From a checkpoint of a small transformer trained on Wikipedia.
Architecture: RMSNorm before each block, rotary positions, no biases in attention or MLP, untied embeddings.
Each number is 50 + 15 x the weight over its row's rms, rounded and kept within 0 to 99. Layers, rows and columns count from 0. The size before them is the row's rms in percent of the matrix's.

# down: layer 5 MLP down (transposed), 256x96, rms 0.151, rows 41-51, columns 0-95
# gate: layer 5 MLP gate, 256x96, rms 0.174, rows 42-52, columns 0-95
# up: layer 5 MLP up, 256x96, rms 0.161, rows 42-52, columns 0-95
down41 096:41 46 49 53 64 61 48 45 56 74 91 53 51 40 54 36 35 52 59 68 40 69 67 46 36 59 40 37 46 44 50 50 64 53 39 70 44 48 66 53 62 55 42 75 40 50 54 78 37 50 51 70 65 58 70 84 50 82 56 36 66 26 57 53 59 28 28 29 65 50 00 39 63 45 48 54 48 48 24 50 54 67 26 22 45 39 63 43 53 42 25 61 39 45 63 53
gate42 091:29 52 73 29 45 35 90 62 45 95 37 69 38 12 68 53 33 63 46 79 45 39 42 54 55 57 63 46 53 74 33 54 43 63 55 55 48 66 67 62 34 33 53 43 54 47 51 60 59 51 54 30 48 50 57 45 60 38 36 48 72 45 37 52 28 23 51 62 45 48 56 58 26 47 36 56 52 52 22 48 14 51 45 25 39 26 41 80 57 53 37 60 29 40 49 44
up42 098:60 59 60 42 60 76 53 61 55 50 49 80 50 36 70 43 56 35 64 83 40 64 45 52 56 33 45 31 36 36 39 37 65 42 57 39 52 62 28 49 36 58 44 46 37 38 60 35 65 57 55 41 81 32 55 32 80 35 40 37 36 73 48 58 17 38 55 58 28 36 33 85 75 61 52 48 39 36 73 57 47 73 40 15 29 58 62 68 77 54 34 57 55 48 64 50
down42 093:55 86 56 43 48 59 45 59 61 46 59 50 64 49 45 37 75 16 74 37 28 26 31 50 57 64 68 28 55 24 49 69 71 30 21 50 57 64 32 75 58 35 33 45 57 46 48 52 37 34 39 56 50 69 64 59 53 62 73 40 65 66 54 50 29 45 17 53 37 44 26 57 66 66 59 40 66 49 47 61 29 23 45 45 61 32 45 65 65 31 50 29 75 46 42 37
gate43 101:51 56 37 76 42 65 42 39 47 56 43 36 49 79 61 99 51 31 61 60 34 44 49 43 52 55 60 34 71 41 52 36 44 35 68 39 88 26 50 47 47 51 65 88 48 44 35 40 51 29 39 46 69 55 53 68 61 46 31 56 58 76 17 25 56 62 30 54 46 60 35 38 78 47 49 58 14 33 42 42 34 58 47 32 61 52 47 42 57 69 57 70 49 40 51 55
up43 098:59 41 63 57 89 41 42 47 44 33 56 35 56 15 49 63 47 58 28 32 40 54 47 35 40 59 44 79 55 55 51 51 59 72 46 41 46 49 33 56 52 51 67 45 49 35 57 53 54 35 54 44 41 31 63 35 38 55 68 51 71 56 29 04 23 54 36 67 39 64 14 47 14 64 24 55 58 45 81 53 61 31 69 40 39 49 45 77 60 54 66 51 49 44 30 62
down43 097:37 50 33 37 78 44 29 70 53 48 72 34 48 78 80 52 78 43 38 62 28 75 62 30 43 57 54 44 33 53 68 53 57 55 52 14 62 51 42 56 40 65 46 56 41 46 49 39 73 50 50 67 50 46 51 38 66 55 49 33 58 65 69 61 35 76 39 41 76 77 61 49 72 56 29 42 40 28 73 56 52 63 54 46 77 67 76 58 67 53 50 66 81 53 72 46
gate44 093:68 46 43 66 51 74 49 42 54 39 28 56 62 63 76 69 47 60 61 53 60 44 41 50 41 46 67 14 28 43 70 39 53 54 45 44 41 49 70 41 43 72 47 76 35 59 49 63 57 69 54 58 50 56 35 53 56 43 59 40 61 46 77 44 54 54 30 70 57 40 45 41 46 28 74 55 71 72 51 36 35 84 72 29 83 43 49 66 40 44 72 65 15 86 59 69
up44 096:48 35 81 39 66 52 43 22 56 54 60 56 41 53 76 66 36 78 51 37 54 23 26 64 70 39 52 91 76 26 41 34 49 60 60 32 38 48 52 61 57 52 52 30 32 88 63 64 42 50 48 56 71 66 34 47 52 30 66 54 42 36 59 35 44 59 52 32 51 43 31 60 47 38 48 52 33 63 74 29 55 41 59 57 60 45 42 22 38 51 57 12 63 40 42 57
down44 094:38 35 49 49 86 39 56 50 58 50 71 57 48 56 46 47 25 55 66 70 46 42 32 67 65 37 47 21 66 66 52 60 46 91 28 18 46 32 78 62 64 69 51 47 51 64 41 63 67 35 37 43 42 74 48 37 55 35 53 54 64 42 63 67 59 38 45 55 60 48 49 46 44 54 49 35 29 60 58 56 58 79 68 72 54 40 65 44 71 91 44 57 36 83 41 31
gate45 101:55 42 26 24 24 53 55 60 52 66 62 51 54 55 36 36 39 39 63 72 76 52 54 61 79 34 63 32 37 47 79 36 60 48 24 46 51 68 48 53 39 25 57 43 54 61 31 86 56 52 36 38 51 30 50 59 54 58 63 75 53 66 44 30 61 42 42 50 66 65 30 63 51 55 29 57 64 59 28 78 37 24 68 71 33 34 76 43 72 52 40 29 42 48 26 54
up45 102:50 46 58 56 46 57 61 45 47 52 45 52 80 46 31 59 37 33 49 57 38 59 52 22 39 64 52 63 38 43 66 71 61 48 49 08 39 61 45 40 38 90 52 68 32 33 42 44 69 55 59 41 66 56 47 61 59 76 47 63 80 66 58 14 43 57 45 51 70 77 49 15 62 22 63 44 51 53 59 34 46 18 68 38 53 49 52 37 49 50 36 40 52 32 25 24
down45 104:57 46 64 61 40 87 55 63 56 54 56 33 37 61 70 49 59 68 48 40 59 35 42 40 40 60 35 52 46 25 64 40 75 11 41 65 51 40 37 52 67 37 61 50 40 63 44 49 53 28 66 55 66 73 51 27 52 37 62 39 61 53 56 30 36 46 47 86 58 32 41 20 84 40 59 35 20 62 53 54 65 61 67 46 55 63 44 27 63 62 32 69 64 58 31 82
gate46 105:36 57 45 43 36 34 52 68 61 46 49 18 46 20 68 68 26 80 27 61 48 67 54 53 57 68 50 48 37 51 58 46 36 75 51 52 62 54 47 97 32 55 53 61 15 75 30 63 32 58 54 56 59 35 27 27 27 49 62 25 38 72 53 81 65 48 55 42 46 51 38 39 25 43 59 46 47 64 48 68 58 64 50 80 49 57 50 42 46 51 44 38 47 35 44 33
up46 099:62 58 72 41 46 31 44 47 67 36 35 71 39 28 54 56 82 65 39 64 63 33 29 66 32 73 56 63 67 47 37 45 42 41 63 66 40 63 62 24 68 32 76 35 62 40 59 18 72 74 60 64 43 68 70 53 44 71 39 48 75 72 59 63 40 35 49 50 67 54 54 48 60 27 57 85 41 46 61 57 68 40 40 73 52 54 42 32 68 52 59 64 66 39 31 57
down46 109:78 43 31 45 40 55 62 62 56 54 35 00 15 57 53 52 33 55 55 52 41 69 47 35 35 60 68 54 59 60 58 44 34 54 57 57 55 56 09 54 41 45 52 44 52 53 74 22 79 67 26 34 50 57 60 14 53 62 58 36 23 39 62 43 62 39 54 56 74 53 67 57 44 40 47 46 33 36 42 35 49 26 40 79 31 41 50 39 33 54 40 57 64 45 42 63
gate47 108:72 39 55 57 55 59 48 55 48 38 55 59 40 62 28 60 36 52 46 53 58 46 59 51 47 51 28 45 77 46 63 24 63 71 53 56 41 67 29 28 65 38 57 48 83 75 29 41 85 38 41 39 66 35 66 65 79 54 34 66 53 37 49 72 19 40 48 48 62 38 17 22 25 34 55 58 37 59 55 55 43 80 59 69 40 42 57 43 71 44 60 31 20 44 43 53
up47 109:50 74 36 54 38 46 58 42 56 61 33 81 10 39 44 33 61 62 23 51 50 27 53 48 54 39 47 63 51 49 30 83 80 59 50 38 41 41 77 71 38 26 45 50 51 18 58 44 51 67 57 75 51 37 55 45 42 74 37 63 57 27 62 50 27 25 58 58 37 48 44 57 11 42 53 68 50 58 55 46 21 70 53 42 33 63 65 63 41 56 46 55 43 40 31 47
down47 107:43 71 46 41 51 82 61 55 32 41 43 48 48 57 35 46 79 45 54 35 62 61 58 56 52 44 56 51 47 56 36 44 58 64 42 59 52 44 40 54 34 45 54 43 41 29 21 42 60 25 00 53 73 76 22 72 49 22 67 45 48 42 59 81 42 53 45 46 35 63 75 46 42 63 51 62 59 58 65 46 44 73 75 97 54 42 38 50 68 51 34 57 31 57 35 63
gate48 090:52 26 64 56 42 70 77 33 40 78 45 37 30 35 43 69 26 41 45 48 44 48 28 77 33 33 29 35 26 52 36 28 19 48 38 29 45 58 66 64 67 33 54 19 57 52 80 44 29 29 57 45 35 15 56 60 44 68 50 47 35 40 32 63 45 51 60 46 45 45 63 55 55 76 42 70 44 39 60 61 32 55 26 32 32 43 61 53 36 37 50 34 49 44 50 54
up48 088:29 41 52 38 72 45 46 26 27 65 52 65 22 41 46 36 32 60 66 68 50 26 52 44 47 36 34 43 46 54 47 48 32 61 53 46 77 64 34 51 72 56 05 64 46 74 46 42 54 68 64 69 07 52 35 28 31 38 50 60 56 30 55 26 39 32 26 48 71 45 48 47 51 48 12 44 36 25 49 29 48 34 47 47 54 58 47 65 63 41 52 36 59 55 44 42
down48 092:49 68 56 33 21 64 47 44 42 62 66 45 60 51 30 43 63 48 51 44 67 49 43 79 37 69 59 56 51 48 64 62 29 60 34 58 32 58 57 62 32 37 61 87 51 41 60 61 30 46 65 53 53 43 71 48 49 72 53 56 37 34 46 55 64 64 69 61 29 44 87 70 65 54 62 35 68 77 47 49 70 41 39 50 30 51 28 81 54 40 48 58 62 15 24 83
gate49 104:42 37 48 50 74 47 27 07 40 58 32 45 72 64 55 43 81 73 52 68 32 27 56 47 55 77 62 45 43 24 48 55 45 42 43 60 41 48 65 57 57 57 74 56 42 38 53 49 71 45 42 45 42 52 50 37 36 45 68 63 60 50 70 36 42 63 80 17 59 47 35 70 64 46 55 61 43 35 59 62 42 45 53 68 77 60 66 65 06 77 63 65 42 32 55 49
up49 106:55 46 39 46 48 58 48 55 67 40 43 32 69 67 74 37 52 53 57 56 34 43 63 46 80 69 42 36 60 63 56 64 61 44 45 36 62 52 46 60 41 41 55 57 51 88 51 52 76 55 50 45 27 12 28 77 55 69 28 49 35 21 69 50 56 52 55 38 59 65 38 16 16 43 41 59 47 46 47 44 68 39 67 44 62 25 49 50 42 77 63 32 48 34 29 84
down49 106:39 46 44 54 50 47 75 42 51 59 57 80 49 43 34 38 54 43 41 47 50 57 43 39 40 52 53 44 57 65 21 54 48 53 61 63 62 42 39 54 39 71 60 72 44 53 64 78 29 67 52 62 56 61 54 40 57 91 50 42 36 41 17 36 43 49 36 43 47 73 99 46 64 57 43 32 27 60 77 60 40 44 44 45 49 63 53 54 68 46 34 43 65 37 49 30
gate50 102:52 57 70 64 39 64 31 55 36 72 78 48 80 33 55 39 64 48 59 38 60 52 47 28 77 43 42 46 73 48 36 39 30 61 42 64 44 31 54 73 59 38 32 64 42 39 50 90 62 64 44 49 19 47 39 40 75 81 54 49 26 68 40 34 32 65 56 47 81 38 28 46 56 61 74 63 35 54 64 60 56 26 38 55 65 38 53 47 54 56 42 46 64 29 57 73
up50 104:60 39 75 48 58 56 38 67 37 37 31 60 67 45 36 65 52 43 36 26 39 61 37 73 56 46 41 60 30 37 32 18 63 62 68 51 22 44 52 77 44 37 57 49 29 69 45 34 48 39 49 59 45 65 51 49 77 75 19 71 68 68 48 67 54 51 34 19 46 62 35 48 66 21 69 65 53 74 41 44 53 55 49 53 59 54 56 29 46 46 29 65 83 40 73 43
down50 098:42 68 80 39 54 40 63 47 57 53 50 57 44 47 39 29 49 37 20 26 64 37 43 58 38 28 14 54 44 23 40 67 50 31 41 46 56 71 61 58 46 40 39 45 47 53 50 43 52 49 54 54 58 56 31 43 28 46 36 44 63 46 45 28 23 40 46 90 49 41 92 36 67 48 63 24 44 54 58 60 85 71 81 63 52 46 55 49 47 70 39 64 41 55 43 80
gate51 111:55 54 68 59 31 51 39 44 50 75 57 39 48 39 46 31 42 39 84 63 58 49 70 50 70 63 71 59 55 43 40 87 33 32 34 57 54 41 37 20 60 66 37 55 39 29 57 54 55 41 49 61 42 36 39 71 08 20 71 26 68 29 53 65 58 32 59 42 24 54 81 46 54 56 37 36 65 34 68 70 59 57 36 36 58 36 50 46 43 48 72 44 30 51 36 50
up51 104:43 58 74 43 27 54 44 53 63 42 73 55 38 56 51 53 58 67 38 23 51 44 59 50 79 50 61 49 80 48 59 55 41 57 32 34 42 50 58 73 54 56 36 56 46 52 65 62 27 29 32 60 64 57 32 50 49 45 42 63 33 71 85 72 38 77 46 46 78 51 59 47 50 32 31 67 31 41 40 68 49 12 44 43 52 46 65 51 16 64 38 51 15 58 17 43
down51 102:52 54 50 57 52 42 28 58 43 63 59 52 54 32 71 46 30 64 54 80 07 38 59 38 47 56 54 43 37 72 53 36 68 49 42 45 46 38 43 56 68 59 59 62 68 24 75 56 51 45 54 19 23 71 50 34 49 46 47 50 80 62 61 69 66 77 56 45 74 77 47 49 60 65 63 36 50 73 75 47 78 34 53 60 52 71 69 25 49 48 83 50 62 49 45 43
gate52 100:68 46 32 48 25 49 69 61 39 57 75 58 59 52 56 59 19 39 38 12 32 63 66 24 48 26 44 56 65 57 54 19 73 47 55 59 85 41 35 43 60 58 52 58 66 30 81 69 60 48 56 53 47 56 42 55 57 47 39 46 25 34 42 64 09 36 28 37 56 37 47 56 42 56 49 47 47 26 49 36 61 32 71 41 28 52 59 51 61 48 70 62 34 47 73 51
up52 099:39 52 22 80 65 37 44 34 41 29 55 46 54 36 43 52 58 48 60 39 61 47 33 56 63 50 63 44 27 45 67 47 49 54 70 51 36 76 38 19 44 25 43 44 40 62 34 45 60 57 63 78 41 56 66 73 44 52 32 50 57 40 27 59 38 47 38 35 53 70 62 61 16 51 44 64 50 84 37 72 76 31 21 62 67 53 51 46 64 63 41 42 74 22 49 80